config = dict(
    n_layer=9,
    d_model=160,
    n_head=10,
    n_kv_head=10,
    head_dim=32,
    d_mlp=512,
    vocab_size=8192,
    activation='silu',
    norm='rmsnorm',
    norm_place='pre',
    norm_eps=1e-05,
    positions='learned+rope',
    rope_base=500000.0,
    rope_fraction=1.0,
    qk_norm=False,
    attn_scale=0.177,
    bias='none',
    tie_embeddings=False,
    parallel_block=False,
    init='uniform',
    init_std_qkv=0.0494,
    init_std_o=0.0,
    init_std_up=0.0494,
    init_std_down=0.0,
    optimizer='muon',
    lr=0.0148,
    lr_mult_o=1.62,
    beta1=0.93,
    lr_head=0.00439,
    grad_clip=1.0,
    warmup_steps=200,
    schedule='wsd',
    decay_fraction=0.773,
    decay_shape='linear',
    final_lr_fraction=0.02,
    batch_tokens=[16384, 32768],
    seq_len=768,
    doc_mask=True,
    train_tokens=135100000,
    steps=5933,
    dataset='wikipedia_en',
)
Each number is 500 + 25 x the weight over its row's rms, rounded and kept within 0 to 999. Layers, rows and columns count from 0. Numbers have three digits each. The size before them is the row's rms in percent of the matrix's.

# q: layer 6 attention query, 320x160, rms 0.24, rows 187-223, columns 0-79
# k: layer 6 attention key, 320x160, rms 0.241, rows 187-223, columns 0-79
# v: layer 6 attention value, 320x160, rms 0.25, rows 160-204, columns 0-79
# o: layer 6 attention output (transposed), 320x160, rms 0.169, rows 160-203, columns 0-79
q187 087:489492489525522498543489488518559517527485492500519486522484468498477484506505497461486514509508455526474501471548503474532471468455449499469460551505518472534495502485456500476517550461458474530545505481478505485494492497507488457489496515
k187 084:542544472523504498567472474500500496571467505462509485517535513516465495494504540560488501499500533473501501492523471525521475528526485498503528512537492452468476528494500498483533468544514477506510466534504539508518500474499467495495506508
q188 081:522493498479508511469488527532516457487479494502466515527466507534515500497465472482507515462462532484490499561523485482516526509442520489540495515485536456506505466529474503537486545497491491469478482492483480504486504490543494479507465469
k188 076:518522517484467472425461478516525477502542475491486489494477503573473484504487497510541521492512509449490472457512448534496474493489504511498493489520519520496474527478516465521522521482445466477504473481527502477499458510488477498533498496
q189 093:510492463511509505527472464540448540524559421478505488462465505473494480449467494530485507519505486515482491478525512512516499499490445503532488491526493501512487529528484519526495444539518508524479504506493499474488499455512506499542491516
k189 096:497493506534487508523537484488446514481495523473534507490534491503469502516479534542469477473491463556499511512507532460494507450507495453528473463531533450494548424528521505549487493500510471478498529511513472522490499535482479492510474498
q190 086:528528540493506462515494477522512460508494503505461448494500488498471506507419498515494470501521430485469525463522511497515512508518485479504535511493532509473520492487492514516462475529518521459490478512461497485497478541473475463480504493
k190 081:509499541542525513432491523520519449492449472511506532531480505495468476535508508508562510467511509482509464508526506497504489460509465504455487507513531497521514467488517532470511492542486506501481521526514516531483486490451522483518502500
q191 091:527468472512485467542482534475446488471545478503506512461521499475517510461503502508530473495527491499518476497519494485484470468453502506472494520455447490508513475487481482530508503451531520549510481467474504477515485453528512531514457500
k191 082:545507530513492461532511477468506505471511530502497470499521508521463467473493437480511482502475479527536495498511519512490532499462552476542505468464481508534498469512533504520498499495467521504462521539519468529500476503437493522467481474
v160 086:485499505453439481502513490499494509484481483528500532444504524513522492469464478499509528546499468516496509529479523515510529476557481536514517511503490423513511514498540486453460524478493484503494507491492484499504502494510464497494489539
o160 097:501493507501522516486486488520491513492563503487479512505428493516527503514470505508462493458504455524466526521483480532514500548491534476500480458518521494445505541491538524496537486509498521520508522488506535502508480464510499503488523517
v161 072:507499456519536489472510507470526511511530518537490453510505490471473478509513478528505527473531530451481505512496462490469466486517478549495461525496490519503478502534517550494504490493420461501516507506510496478512488485495527470549482506
o161 074:486488498508510490505483538551479523531440493509455513499511557484531496475501505479552514512501512517501554452507519522510552524476516469491535493531497486513533513493495491459505479535571485527489450517510476485516505546474480471469511531
v162 090:510471502512516495499507497513526515506507503488495464505517473472501502498466473494515518469505522502507517547462555528492475470490454473469502514457497486512521493473542547506501525549501538513447485514493443518464498469504493525520505523
o162 098:475537477527487519533482479547469503500534539478501499501493509532471472484534479515470492514583481511470522529494484509531510512514506534498489553550512502485499535518550498450478478486466501500538538487552506520510517497529536479472506531
v163 091:508512485511492523475524495480508459542497454488512523500485498523494534434502523517520558472504490493501490530487508549541525499521465505516517475469512490481427509500446485492522526474491480495530497488474462515486483500455522503494575499
o163 086:524519502485495514581449528504486478456527480503505519502506491497542491540513510462490497507467489513522489505467491510487551479477497484524463573492484474501544538531540529505548539538469516497499491484507537464485511501519484543509454492
v164 081:504498492475564535501487463516523486506495534466474513497490475514481480528503467522487550488533488478498531478530474539469482449554530479464487526497548478477453555465458518483526513510505491505516465518502538504498526499479522517503506536
o164 083:480480479544472513532529537498460580524530491496506511512500523481533490479517490484500453497484483493507502498517509493518546486495495557510532476533494488565513505553507530518497473487492528543519552491481497493481482516533487491468466510
v165 086:459477448485489541474458490517514505517505498481526449507472482484518501449507498499461489516496549496511523470502499448505481429501539494496499501469526506537486488529516462520506490539524535471508507509463534547483497501500497475505505536
o165 094:487522519483514531474533497485481532487511559509492548515497497543493505500526447488544531502554457475498547512532511527529512507499510528514492523485485454463554501498486514530509507494521507523478522536509473484520472482514490509467493534
v166 089:467461498438521533470497495480491457523509503494499505520465495515435481495550537511518472491516531480487474452513479521499527456473510452538516527492521542537491479504482513516462485551476519525550520520490506530503524526548531467501503475
o166 097:531502542524508494432485529476484544511475520547497517490572511511493482508489498533524514522545509482510537494458526514460545459521458509458463485541492488470468487480466466527500479486527478503472526496532508495538499500499471523451483484
v167 088:489462510471508511488511494495494451494439471514513463499485501501536484483481511459491561462508535502533481567488552505498520475519444492551535524515475485523488492510551489489496499466521514493533488518427501524502490498462496473489487507
o167 090:494517510473523543450501445578500474550524510522480498515482501530500497493509494537488476504536468516457500496475486507525472522448530502483471469482466477474553549528538523498518502468506515491471514515533511484534482503507490486521509528
v168 088:537470506477527499508527538469510471501440505489486475514508511527526509525471447480449498483478482498488494514473536508507499504519535477540486505492503492518507485508498536466526424474508479503494466477538517499515497480467496552487517543
o168 087:495531490539451540521531486484495507498522489485522502479504483480513510452476557510499461532522499469511522498496469439534505545440500501489528564513500479534511498491491521504479535491464520528509538492489510479434499520547484494517508474
v169 089:529491506496520500561504478510496482492506494544494533501480490470481464556487526519513504507496500506498499487488487469521523511514497506436437519496480506504517536512464494506542476511480472473526481517506514496518459494454496512519515504
o169 086:459527523484480510492529495493497492544535521470514496474470517506528503441514521521478495525524519526500505495514484495485497500478482481484540457465437510513501557492492514452484504499500509540486502501453520493489470501524508469460478496
v170 078:497506485451448469489469495509499514486483558455502507493471537508492478513513540476508504520498478522442480472538505495475480506530506493511502532542507474499520519471504472516486446483489497494509517498518510484478508492512515490490480490
o170 084:530430532517492539413504474465513537495492509512512505509512472493500521511512494529466528489514520458480539500479455542470529513505471511503514435504499492516489487532482463514550506475545530548550493518488513510543479510508506499483483518
v171 081:556513490497502501475504457529512505458495517484486494545483531508483502497475471541469490502487531530510458489481497495467480487524525526489504485472475521522514511463543492525462464519491505525462508509484522509501529521542486527505480519
o171 079:484485535505485504448474498470508506487487493513480515459518469466449528468498516522496492526524486489486506470500501522536529490486504449460496466536506509527505472567452519483527481471541476530509499490530476507513477482489491472462520461
v172 087:461495497453495495475487503516489520459524531521480496494478559489526539466528484502509487448497502533465487518512534512523484479502529494494539551469532485483496509472497504505483467457499527499495525482501514501502507534565508507495438508
o172 089:467446514490482538474473527484535532505482529488484504468469461530469491523501514500523532500501497465498533521499454561461522551515495524472484445517506491504545511482504530507531497520549483549517519480520518462549492473487469501477505551
v173 082:474479487496496484472472487512493489477504532456490568474477489456525510526515476481484497475500523518534491510466527513462484550502480532472534501464513484516512504500555496524541542516537518489474479534467481463489507492506486506510478492
o173 084:494472477525484507478491524519488533513499494517497454506509518520469507512561526482469477488505529490477510551521456501535454461525486500513461520500513473508538455517545514448488512489547503507453519480505514500477537524536491517514473539
v174 075:502503493511524520530481552515499521524463499484545507489501497507509487471510516526500500457539520510539531477474493464462491502504485530489535479519482515542486510502481516505548457452550524469477503489481511473502514500496516532538525552
o174 079:500485512493493546492496484520503451476511467501546487540516482473496506535517493455511480520502499507468447525515478520544457481467469504536513562456512464528487493515488519531513523493516514506515530543481516521534528511479509478509473494
v175 081:489507523449476515499462490508538489507515521512474489543497513508485516496535552523503502506508502499491479516496507496482494520486501448484530492497538503443485537506509509502469514475549460511477476499519553448474500496501511456527490515
o175 081:498474453483485550443488503481485496507504494460503514469477522538521472526442464461503485525481530532516489519535504502519490477502538566471464459527501500517489464507517510561505501518539513480475526499467512523541479497521473517470473502
v176 091:522501495503479553541473485526497476533468506540528493517522515494443524514460523498496562552493465484545507502506525478493471483507484482487525494492516483454513507473494502505519504487503462473520506485521468506510455495494513493529539531
o176 091:505538494501521499526541521516514491489552505456520487494484506514543511457512503523497483445548527544449512547511500470487535535528526518479490505509461488511522498508535510462533505528463502528477518521480496480488504482502469466520461514
v177 079:555546511508505503483523468529514522520498504527463512517516484482461545508519501483507532522495499495501486451493428522525498502532500471518465501468484507468471509447502550506532514520503482535470488488495516503530510513450524504490534484
o177 088:480514473518466504613470487461455476512490470469511497525558497455525475513522469525489487503477490457532481507464523488479528508491509491484519526556514526473461512514488483481483508507465503490536505501522480493485508526511490490508519476
v178 065:500472509471448508539478480500519489492490501544509500537481483464517494497473468489478487506497476462494529456466474518458502516513477452519508518490525486481473532486544529485560495479539482534462442494508491453495445499457482494507490503
o178 079:494488487468474534530539490501491510532489518497523484513502514497512515482513509480479527495496519546471538535510494473539469511496496532477491485506492502459500541506484500486498520513521539526520557500504517508543489505512498488523493488
v179 082:531492518546472507504495452459511540537473523504512500504513487532452518555524496457485505493487513499484447537503493500484503528497488540469472498497489511501474538473510527492495479502522485495505482513498535507499490498476535506514494531
o179 076:479534450501497557522509524519472472498523542463512492519463516493513507491490495510512441501487460474542525485510501491469486493495507540521498492477526483498461462525494484472476502500489475460466494493505481455518520522506495480478491487
v180 078:504460481481514494487470483464520499509504518485523469494546501505489503504493516528539471459515531505518501532526511508567518494438464476517465501517519518516481473510463527522479488566524535495545466502470516506460475480525535470495526471
o180 084:526537536518480518469504484493489515517488502506493520499528476519446459480502495484512484550553491483529489463466503506451510461472518560467480572518496499498452463457468444508503493481500465491515507520528493509521522498492499507466490480
v181 078:501549495488477474474514497533541546519490502501534478538518512505435503486532495504513493439517541508494468492484470483503500493523484481517490526502480511515501542525506538538526474531521496443492486457532508460503468500478510497531514533
o181 080:478490507457494532485487524480514464474499500478527526490455489514517496516526501508497488525505507524499568448470466508494489483485497482430518487494544518529504502492478507476461529511498496564526537555453476516493510532498492498474453520
v182 080:487496493509488492491500474497500461443479503524520506523516448493424503531520513527491486476466475491514511507503516502512530513531509536535530502524490517534508498538469530476476515539485501509527496513472492486496499516493500463505526496
o182 077:526501531500492460495523534521530506493494466476496550477533514506476517492514489466475511490527502523498525453504501473515457455482498459460512508494492512507534518480491472520482516510508483488499527529463558520460520517528507484512467452
v183 090:495482481478488487511520511506503501517539498540526529484513499482531486454453479511464506529511471485521522509476500538526496514505460533439492479504521493493517457459554458492543475490514516513473509498523541493484486506546493487500490524
o183 096:491485509481491500557478501508489522444534532466492490497489483459511494468520494501487474473517519553460562513490507482541462500508539508527485523464522498455493478485513510525501480494513490527492504452502504490465513455522470478526515490
v184 081:468471484508522488542504486463501470518548488485490478447503490524565485524489449477509503483517507502468495505518531507520536495492530503504465528499499470509507495521477541513517507497506531487515503509466481522518454491476470518516494455
o184 083:523503481511522485544517512511449503560469541541491470465482500503512501490496515468481473505471460478533482553503519513497494496473463527534505539478475523498503511473500498483437498514460500465511464469503523462463495502492551480462505521
v185 090:489500513537510503512480501501533501497501495548472549511524518544488495532479507473477488477537483508498502542465468500491538486488455520546533526459463500506478524526469506511495486550506498493512514502498498491559518504519504508530499500
o185 091:522541490461481443501540531458488504518503471501518462521526506457491467514524502524512476536498456509494462515498531475492500577464496485461467526515522514496485512481506492445510509485504549473457500500508511525475514502484509533461534488
v186 090:478485461483521501509502482494494501508509494486544471481487464475499498515489429506472483481551528527482527520489497499479455525470548502517485509502526457479495464481549474517555496524509492511515494484470494495489454501538471456535448529
o186 093:474451516489508539454495496518505538495491523546477508524479508522472465491494544480552478481498487516485528496495447486498518480486483552473453482518468513480505513503482529523482484481523528496519527528542492486509565501458492501468483511
v187 077:552494485532531488500517470472466514487501485489469487559510501501471502513501482484504521472470498449509479524502502474531519507518483487509497465508502486492464536518426507485526481491537518455505465526465514510481476476422496461495538530
o187 083:490534549517478485531501519477480476522496500483546530470524488493468503526496523502494456524511452474518493496482540497510487507452500512527491579524476489526482511514519502489456498541466511492480485496547510458514497513506491498494509460
v188 080:433475490507467487507538509508505503499508464514505471509457492523534508468477501494473487502527525533517488507470471531494504493474503527513500523555507533498546467514489512511505478507490480548504535501495487469483495490562496459499490501
o188 080:488485519454486507540507507462489480503469504511475508493487495484503503524513554502504515444468483531475516501505459470497491530517488512475534479455504477447508503493521530531501535449508501454491480491478486541506540490493509533534493490
v189 079:553508539507504511527515465531502494535483493498487524517510443476479487504551513523515509526532549508505474540494495470494479516506463477429492474489485489510497513485527457507513510551499465488501454482519520480516494483447516533518538510
o189 082:480512482511542461504464506500468451483532503464516464496524527522480511491486479544511489483513480503557462469530498460512529456501477510497513490478475550543453533523477527477507480474472457498497505500512464522504513509528502495469495499
v190 078:531503521488516507532468533485502509443530515469474569461505547505515465524534505514457493467472486503512523490518543475499490487491477512491497473506480459458518520497467495508510513487535515473475552449493479502511517530550516493474453494
o190 081:506463526492482488516532506488501498500449493504510466497504481514479551527485499476534450510503468474459441530510476522530515509541510509535550473510474503565487486516471513480503470479490505523490447507457506501501465468497506490518502487
v191 089:518472474537503521454519498505491508562486482465500495502523491474479517497477487436477541508492540496523486524513500501461470452500437464515503531530566486466484487469523522500479465522531457519516480484492500485457522525485534503473512512
o191 102:468520472512512509591499506497464506485513508485522488489503524486515519527505500566531482475517503473513510511459495476480514502558525536494499556495454489502481482496482497468499532493492471482506477495493472504476504500545477534512475531
q192 055:498533471522472543503533510526467465513475508481510527459469489515523528467517485487524527475493526469530452500496496532472500500459468502516513520458493475529486506521505543516508513533507486497475496457525513506516483489522490508498535482
k192 047:528487509485473538477512468494508475552471480478470506430539505503494460465445504482478528475499455513511512469500467505545504483509480515509501494532505555479513477477459463480473496512498493485503498502421501485482490465441485474540469524
q193 070:456451484525537465455456525483500512532495512530517471522477503521564470497494524523456499500467472449490495521524480502497520478495500522514487515519468510469491463498511470513472528464531537480461472502506536517511502592510505524521467487
k193 066:497483499487520486535504543508524540507506539554543473527520532516476538483483526552504519541517481467521479522498523474539494491537470489474475472495489532521504501508475451521465520469485473546547520491538501517519494511522546525479474521
q194 067:521511487541551513533475511508492517509485517505518430532463502490554472512511481497455495506521495494496456516504494510482494537491513471538477510515477496507472532521482488470497493445510545518509478498483559474500527487541529478534514495
k194 060:545494478463530504486494497481506515483512513509469468500528542517466529484484491528525509556464476537530500545468492486505511506511494509484541475505522512504533471530504426539521488494488507495442474471509484505539524536458504487508484502
q195 077:485535514510489519468540497482471510476483483488468538515539496545461520463436530544486530476480495462516496516502529478514535518494485506423531468518473530464499501504478512469488483502534478458486469504478443464500492484481504483446541520
k195 074:519528485526499489501501481527511500528529497471516508469484487522515493540489469513518488466501484513474549456508469460503474509479531493501482532470490488522482535464502505514435496531499446490528468516473470510489492445474500465479464511
q196 078:485471513513426496554515481493520519488448513467493513517475493527497500486538548503465516506478481513501478539478485465491534521496527533473514478501481527489527451510532460505486513481537496505486515523523472504467478504509479495534523521
k196 086:460477483463517514528491533497523544501514527504541473492541504482486510462498573534493498505514446490459484582500472529501486523510503537540476513524489518548489511493493488504512499505509510494488503468524500481498508539503505501504499486
q197 093:485543516523568548516514508545538512491506502499493505514503494453527500503538527514478522495513487447510520446492499549484519499497477515511508484456515524522502531517511522452541537531528484476525490526496550458473486491502505484490499511
k197 086:524481500517478472537521495494510491456536476482477513493487525513501472503511470477521482489503486510546486494478509477472504479487506459455480512498523487481551503505543537471525503521509520491505541478544498521479524494525493481522523561
q198 094:504487504519557519541472489498508575477495491523530503492484500460486469526492510547516528498491466490492519481512503523510492472463503520490467531467515499535551522532551434521508502509467463509513511521498492472503529503531538479491472562
k198 103:510473482527508471547528524493515506467486506510505458500543448509505520447503482518538522483498494500488449571517510527489526558525491472507487494499519493507456493536499524472485496489477527502496474516530536509509519504550487472500475479
q199 094:505531538525511523449466527485466492474511498502492538496445506488492540484484487542472471473438506502477547495504538508534467490497493505507505521456543480479485508500505493488516574450517513480531475445500507464485494464499499504474494531
k199 093:537494510532527504496536539531476480463483504506516536519458475498482518525491498508501495518510486467482484484532489518519457479520495495512498497491467531458510483492470475517536525490478485522521503473500487466499480504515486507466456473
q200 104:511476473502494531554481479496477556516468505504526476509501461524462480455473515475516489496532492489503536494495481513490483503482481498491486460453500473540521504531474500435494471534465460532468515514531518511543475485478469450532511479
k200 089:466491483509482465454501474503479498472485522532532495466523494450515473457480476495503497433495452474491508510504464458513496502462442547532463517534482464504510526459498522480507476488490555473476519498472512459485504539504474494474477474
q201 085:474512471495501510517485494499479539530529490486501474457468580501486514490485489491506515487482504497522520502474515477493451469510482500532462493532506542555503534462502502543505444480561533504496510483509504543500480458496501507517492510
k201 084:557508494544521505513455516494546460460494529505507499504523553513510485516481522511477497523491499496513510512531481483496510489476467522496482486518491468481530493486521531532494450508486501511447509525538494500507516525481514537465555498
q202 093:486494548438496452521460501502552484508442505534468502486512520501450480523490509495521492520526454493495505526492500499512518484489521488508508554522521515499549482518517494495483529472507462475487478537478464526491549521522524473513492441
k202 092:487515482443515481536525532507496515486510511521477484502541492485466496499501469535519526492493486488533489517485469504472501508475499513540532497510505493541509526492483501487468515508512467460486477542535499528549511512530528505516480511
q203 085:468486502545476547520510475469498501484501496463520498485491510554476488479510518445519475509523463532466478479505452487479472573530494530465490519508521492485470524513518521473456459530525506521500493508464513483524441497504470498508500479
k203 091:519558444492494522498473509486480521503512501499533514486486518452502500486472515500469534480468478505495511487492487510478498503520448518460503508491482491457472496444562535511516471490507497524546497482494506480472459525432486481483517487
q204 091:520528501485447514532482465502522519563503444497479492503521497512487478497460501488442479519504458516495513518538498485507480486470491506456494523524494503481476501516498471474518498513516462479492547535499458567455515544460532500449515500
k204 087:463525490497514500442481528457510519510532505518496491520484479487544516474474495478485539536471490489500516528537501522509494518520501510488496530527504508489495523507530466478474527511495458510480529516558495490498460478444525500535459486
q205 100:516503491504502473489527490532490489455494474520475484505491495495491499537518544488536465480524483448487508516477528542443510512518491484539466464477482525522529564506469514484521520508511466488488484469495504526456519468484493455466483484
k205 097:536471510498486456573476517482499496493456499531476486461499455518484518502483468484476484515539462466545516500476489505474514462467511503528506473481473472525531513553488508502510484507490547461476504495501500513515529500508480492506491510
q206 093:485535557522500471499492483505517512491473496508511482481478505514522528503486502498514504496481473462490526519488442450509479523519508493457524490506480523510506473478545453518488499504513483522499515526507525512464443528509497506512486471
k206 085:533561518497437494503510476520525463483518513485493538510502500491518549512473527529524498500489497483510511538520516509492488511520498452474484479536496504505484535507529492487531487472462524517486504493537475521472421482504484543475526482
q207 078:484473449460465457481508517525482445504509491505485548473482517540511511534496500503480484502486493510495518511467498486504514504540498516497531499514449532495512516466513500482446498468505571496505484505537499482448472508486486501474503490
k207 080:493500544526470468509526545497498465501477519462500483537465493532490511540504525513498472495467446494499526490488551517480500486536486466499489490468504525474500518509498486527528488536461538473489515475484481460458510520468504495497514562
q208 055:491480537480517512486530496489478512526491510499513513491510512519450481525496511501523499511445501448504520546514459460495499465468522474484526509466509533519508493484463487521457502511492510489526498515476510485521495521493465531427462508
k208 047:495509454490466484496517482503494454525530479519469508477464506492539460472486464494483535477515475530525505516472539520474517539450527552489451494511490508488490530497526536501484478498518493450487511490515499516513561477486505496502546473
q209 072:469546503534524515503530475523506516444532485494489486514488507498522530499505484506513483508540542504505528467523486539511509485487520458509510461522471470488497520505484542445535521541492499484507471499511522487447529504529473504499506481
k209 059:542469465447507491523508523511484535472541458473501518528535455514476488487516488476553478474492515492486525516514505497493526488522539501529545482505517524513534510503507453446496477474515444482519507503484455501542492533529521514500507473
q210 081:557535452518477537554520505517505510497478545554485500464518503488547520554478473513496510470544521531479488486495528467514506485492496486498536508547492507515524515500486524496523471544470550509525478515482507506482527533505492523494511513
k210 074:479481493494473531453472478497479464504478495464458468456531510470545494510514507494470504487455490582479493508476498522493516499476507556525497507523523433478496488477507524483513452530543535485493517514491450529521566501514470512505521519
q211 094:486442506484492490488504523474511505498530443510493520502479501513464492488527540466523541508465472488526485529487493525520517493492525548532451509482518527469514455523483513507476515481514501518482536516487492493513547516489499492497517519
k211 071:485489526514531458570539559485489538478482497533544507535531519534461522474514484523559507526500514433473475490487522499499516481513462461489491481471464498517495463486496464537527539494452479522527485482508502433497461530481500512503476488
q212 092:467475496517494496452485476504513479475522501513473495522515476456486477483507506516481466500489507501478470536517539510468525502579487505539464491520502493513516496563512480554510498497505519513530520453510465488499505493504502477510482506
k212 082:533520495507547507474502499473490521542464506481533508508490500525496502493522522500493488517484509491490499483483520523519496500505511485474504468462451515498463466467530508525504509474484502532490459524465554464494482586552493484438473524
q213 077:516510530532488497469487563445495532519467542497526520498529496513473525478517500479466511493479487482519558506495530498482522504489485528523474496480530459455477515504493549491495519459497479449493468509473515521475501479498516500501507486
k213 083:521488472471527467461524504521450499479489489487471480489530470486509442500570495522515499511510492484491464516483511472516518507505519530496503503506506517524494493521502493496507498491492478513500544477544539497517514483512469448526470530
q214 086:510529460477487510505494539491478504531541573506485480489484494546542486451500443462488514485459515491506537512521534516483507503475497496476449473470524490442547526521479525496495461498508513505523503489535492489540527479444517517508529536
k214 095:479461498489473469500470482524465471507508532501485550459486513473538528529499464490511561455503515528499515466537481493517484500458549515510504547551545473476548535532468521481479476502510483525508489487503496540534511476476519482530529495
q215 103:466457417542456481499512492467448463527503491503506539495505508521499501443485490469516500483468468511473528511478507488534486495488514515468476497511504514474482483518503482520485465526492565538527483470500476453511461453448471484489498517
k215 103:490506451537498527424507512496515459503506490544510485534499510483486519510480512486519510489508521482533551468540540490485509491527488499470481460487480507454463480457511501523511516547463512544530501466498511470462489495482483481469483533
q216 100:518506488503507467548528494507501476510508519486514469502496450497548528495487486494472461542515516494505499510489499483562522546458508481509509522496520454481474501485470511511484508523514486499506484517495524513510508479485514479538495478
k216 090:470466482447503467531456464521458534512500500510471471490501438490513544490480476528508500511484532522485489484503501549518483512498490492512529536526532496512492491499494489512492511508496490511504512488475508491486514476547507530500530488
q217 090:494575494478535527519506507525514512522512538520507506464509538523509501528525457508504480490511483522526524480524524506517508478476481535494445529478502513537542531540524489516482488487500514530484471497489526492430515438484513495512477502
k217 087:530483538511484465534469510504513478471513545495462475443517559537483437521478472530485525476508483466532489482535533465496473462488495514505441527483489542493512487495535559506456488525513507463516518477535533497556553462476497495510496506
q218 108:499537529502545527429482523506536501498481500524517468480547509483522495503489450511492521544456485489517538522472507517504527490487502453533442515520513500533540488516504491600495479461494506515504515521511480540487497487512481493479482488
k218 105:495550543507523490543550505526497488464527528454515500535536513551461486479492481551500523491499515502488499529507516513466484500464542522478481503480483529518484511489508511508473455517510491511496518492545483519510547485510490516504520484
q219 084:506484522482481499480495473439492528475508508521509476479556496487488516452487483540521515531454477485454503518513460512508484468446469472471496429476503518546503480504497486548534486526490503547526465510523471467514479520486497537511466440
k219 085:535524501505495498472489504452485449500435499525529543469530514523458499462476498505553480463525492466493492505522498455518515522479477486466460504545513479515516522515489524479493503457430482532488515520503498510451508492488495491512485460
q220 096:488522501463488533515495529524534514510468508517539485479466501521512548483489471507490516466534524499470520474512508494484492510473473483466520513502500502497504484454506512502502451479495518505541528534514507546487505533529552499499493488
k220 101:451512470515491490501453492526548546498513489476519505512490500503504504515526496500467495523491503490465483537530468504521459474512509531505514461504518465507470495513480504489510463504495522493463507566525493511472490554500497478516529525
q221 104:483477526518443523440532481476500487461487452530521464510487507471474505511503531490516491518517479501491506553457511540488514479478496481519526475508526499457521469522522505485516509469511513496511518496509497499462504543519515471470467468
k221 101:517521477492475479531498497498482491479487514491545502514474491499475542467482543494527488525546504534495495507458487502502468499511470470498500489515503506506506534510532482455491471487492532497464516521528462473466494516510516495532437534
q222 097:519469482483501478570487496453482529500510537562545504514475512534509503496504511512531481499528487510510421517541502508477470538495506500469549472437458480501507520538496491438499478527516508517502486478492501502548516516491507509486510482
k222 080:500460443492509465513476546426471521511533489507501495495502554445491486492507517511504488453507517520482484485470457529563510506462502498505484487530448526461480454523518507529497485512463492496542469500492516530478489516476496474508495484
q223 089:481481517492462506486521519512516492461465498563516506479478488551477551470502525494543525498468500460494483517524468496454512510546534512448508487507477536527517501515453495491457481466489462503489496495507471505531486514500484521479444502
k223 086:444484514545516528499532552494504484488487500489538519524481515485444503475503533507525522460524493473501487481494531492446474467516492520469492499471455497486489517510481495514510521458430523471490477477473476501517480513517496483468487507
v192 091:513482459504513534513510520456503525458508505480506502498502534513514450503531544499500506449524448510485456511471470476488564472491518526447530503505450472488492501540512476518509493568499491442501494489528458514522520458461509519509515521
o192 089:515486511487530471452449481545455540497487493515477521486450500509517501508441536494470501535498550507495550497505507509493487499523501492514490465507533533528511465538470485529541519490545536545496479531488534468491488554533517522489511527
v193 092:502455483514494482463473533493504501556474534470479487535480492478531526478480506530495546498473499544502514493503499511502522529488464467507481520470513476472498547535502456495483502511474490483532475504572481489472491497501487457508502490
o193 086:537540462519503520549454481507501501454536509509500491520503477500531504508526490466504454511538528518506487512523516513476521494501499527482483476494488502506525467465499497517508496487491529515493527528463487537534527517478550531528505521
v194 091:470505521502521524523497464471519543552538488512505558484467515495497516536441497481471496501502541519551438537483458499489516491472536508451462517468460511530468486510488488477494521542514452501478538538521501572464476511479456494505498500
o194 083:532524518474509469445503495523491471454469494505538445498464504529470467494480529477508484492492445500457539450470501487506516494484488491497523470516514533466540487495503538498475491433491551521479497451458528465530508500506503509527515531
v195 087:530504504502502500483501491517517512501500513487491533470503523502520490548460498514520494521463495505528486517500470493508508458527478527549504523536521517511492527480487531485508524446504558525479470514456493498493502483548518473548505515
o195 092:456505515501469482453487507517483464501509470503547478520489470532492505460478526484469515478516482522498473485457465509519461524545483474451454468450513494500493476503491476500496505501511494467554494495524505492501510515500488459449479490
v196 084:502520463437506515505511474542466523456487540515535448479526508497489498442502502498493472526516464480498502440518488495511535534498486519502530524495525494514488564492505511518497497520516508503490456477468498535502536501488470519480540456
o196 079:469474507534554479472521500501551481510538506478539508541457474488529498551484475530510515508484464529503474541510528496518472453458501420525514480510480490526456475521517470460505528496507509497521561512515490481535507520519503495518481508
v197 094:510510540491491492518515524509515505557501505512537494517530490512480516492488524502525469505503515456484471526494507521483501510535501500573501492544471505500491530468461511501469503482559487483535484487463505493479489521495539498535543483
o197 091:491474445548482516448505500514513487481526469447490487478544519515484519472523491496459522493472489539507512513497480518488486491526497488472516485509543502461515503536513476500531549541466488518509527518500494524519471484486481519519456478
v198 088:502552564535493536505504491506526494520502529491497509489457457508487519516455458510455449523476515476498505472494516507528538491494503506477455488469533510469516499532507498552473508528444502479519470475486504508484513480530497499527473505
o198 085:514519461524496501444515502467512518507477481510525477505511522499503507480505529491528510512538516510463490503516504473483458504494516440481516508535447521511498497459504526472520495436490506540502527517559490512500477532475503507489489500
v199 098:538492493493494530493453461474481486549466484489506487495519486509488534505514496464456495493503503544535496484488511478526516462518488503526472448500495519503502460517558521515467505500503502465463499509535503470522513514479545495482494537
o199 096:459542482530521511507529477517488518477530469554538523439491477510501451504457467491510502503487477448486483497470509487535498489485515469463503538504528482491477491483458532488533481483472475537515482507494517523443473491497480518535455470
v200 094:507451536501450526518499463496512529471478441517544505521508518509483486486507512498514518555483481461484524553489522480514508527491496497500513503490483515502522488482507507506498465471489555533476452518558499531560490515508523511498510491
o200 089:502517480506545477506486528483515525514508545498424499479483512488484532529503493530504490494522550556481477451536498527515525534533523470497523430494519488524492516506463490482515515531566470496504543509443514470509481489495467520472540502
v201 077:527447512527464462505521502522500529516478467502471479513460519483502548533498483507509551528496498487477559478537532501519467509497516496487449483516561506480533463514514485508521450518482528544486520519497449499513489523465480511525491507
o201 082:483555509483506476532513482496553457498546552534544489538536468497503486501494460515518507484508535501516484508503521509488507479483488501511501562491418484520494549527519502492456521519466503447503461509495491528469529483528529478452505473
v202 088:503516516495494538468496497492516468517518491479513522489483507502507522456545471517508485484517518483526495478481524486485503536486526487457442535495522502500503462464512471505458470508493520472518480444502488518476526522478503451494504485
o202 083:466535503512506484540500517513491452474484500524480497486527533481474462525500491466514529501470483507501519512469495498525477488519495498517510490488499458520495545517494542516545553499476450510474492574543523508493462484535499544486472524
v203 090:474494536494516482523502480466538485470506527515506530491459464449485529468480516527516486479503471504502494500519545515460487530491502493445448489472541486514468550532520502482510504508495473516504523513472516482511481499513503474544443550
o203 086:564495475492516540531463539516451568544502493487491479517515505533520493510476472505504496522494522506513526488496510540509530492534481527557562497498497490475551499462513517503498492500490498507460505478524482490500497519461506518472549470
v204 083:535447460484482469516491546518465540506481487534479478476533531518498516517452520473477479539507486496512445469498474495509480466508487484511559503505482439522461546538494496484462508486478507499490520514505477548472479458467480507547490472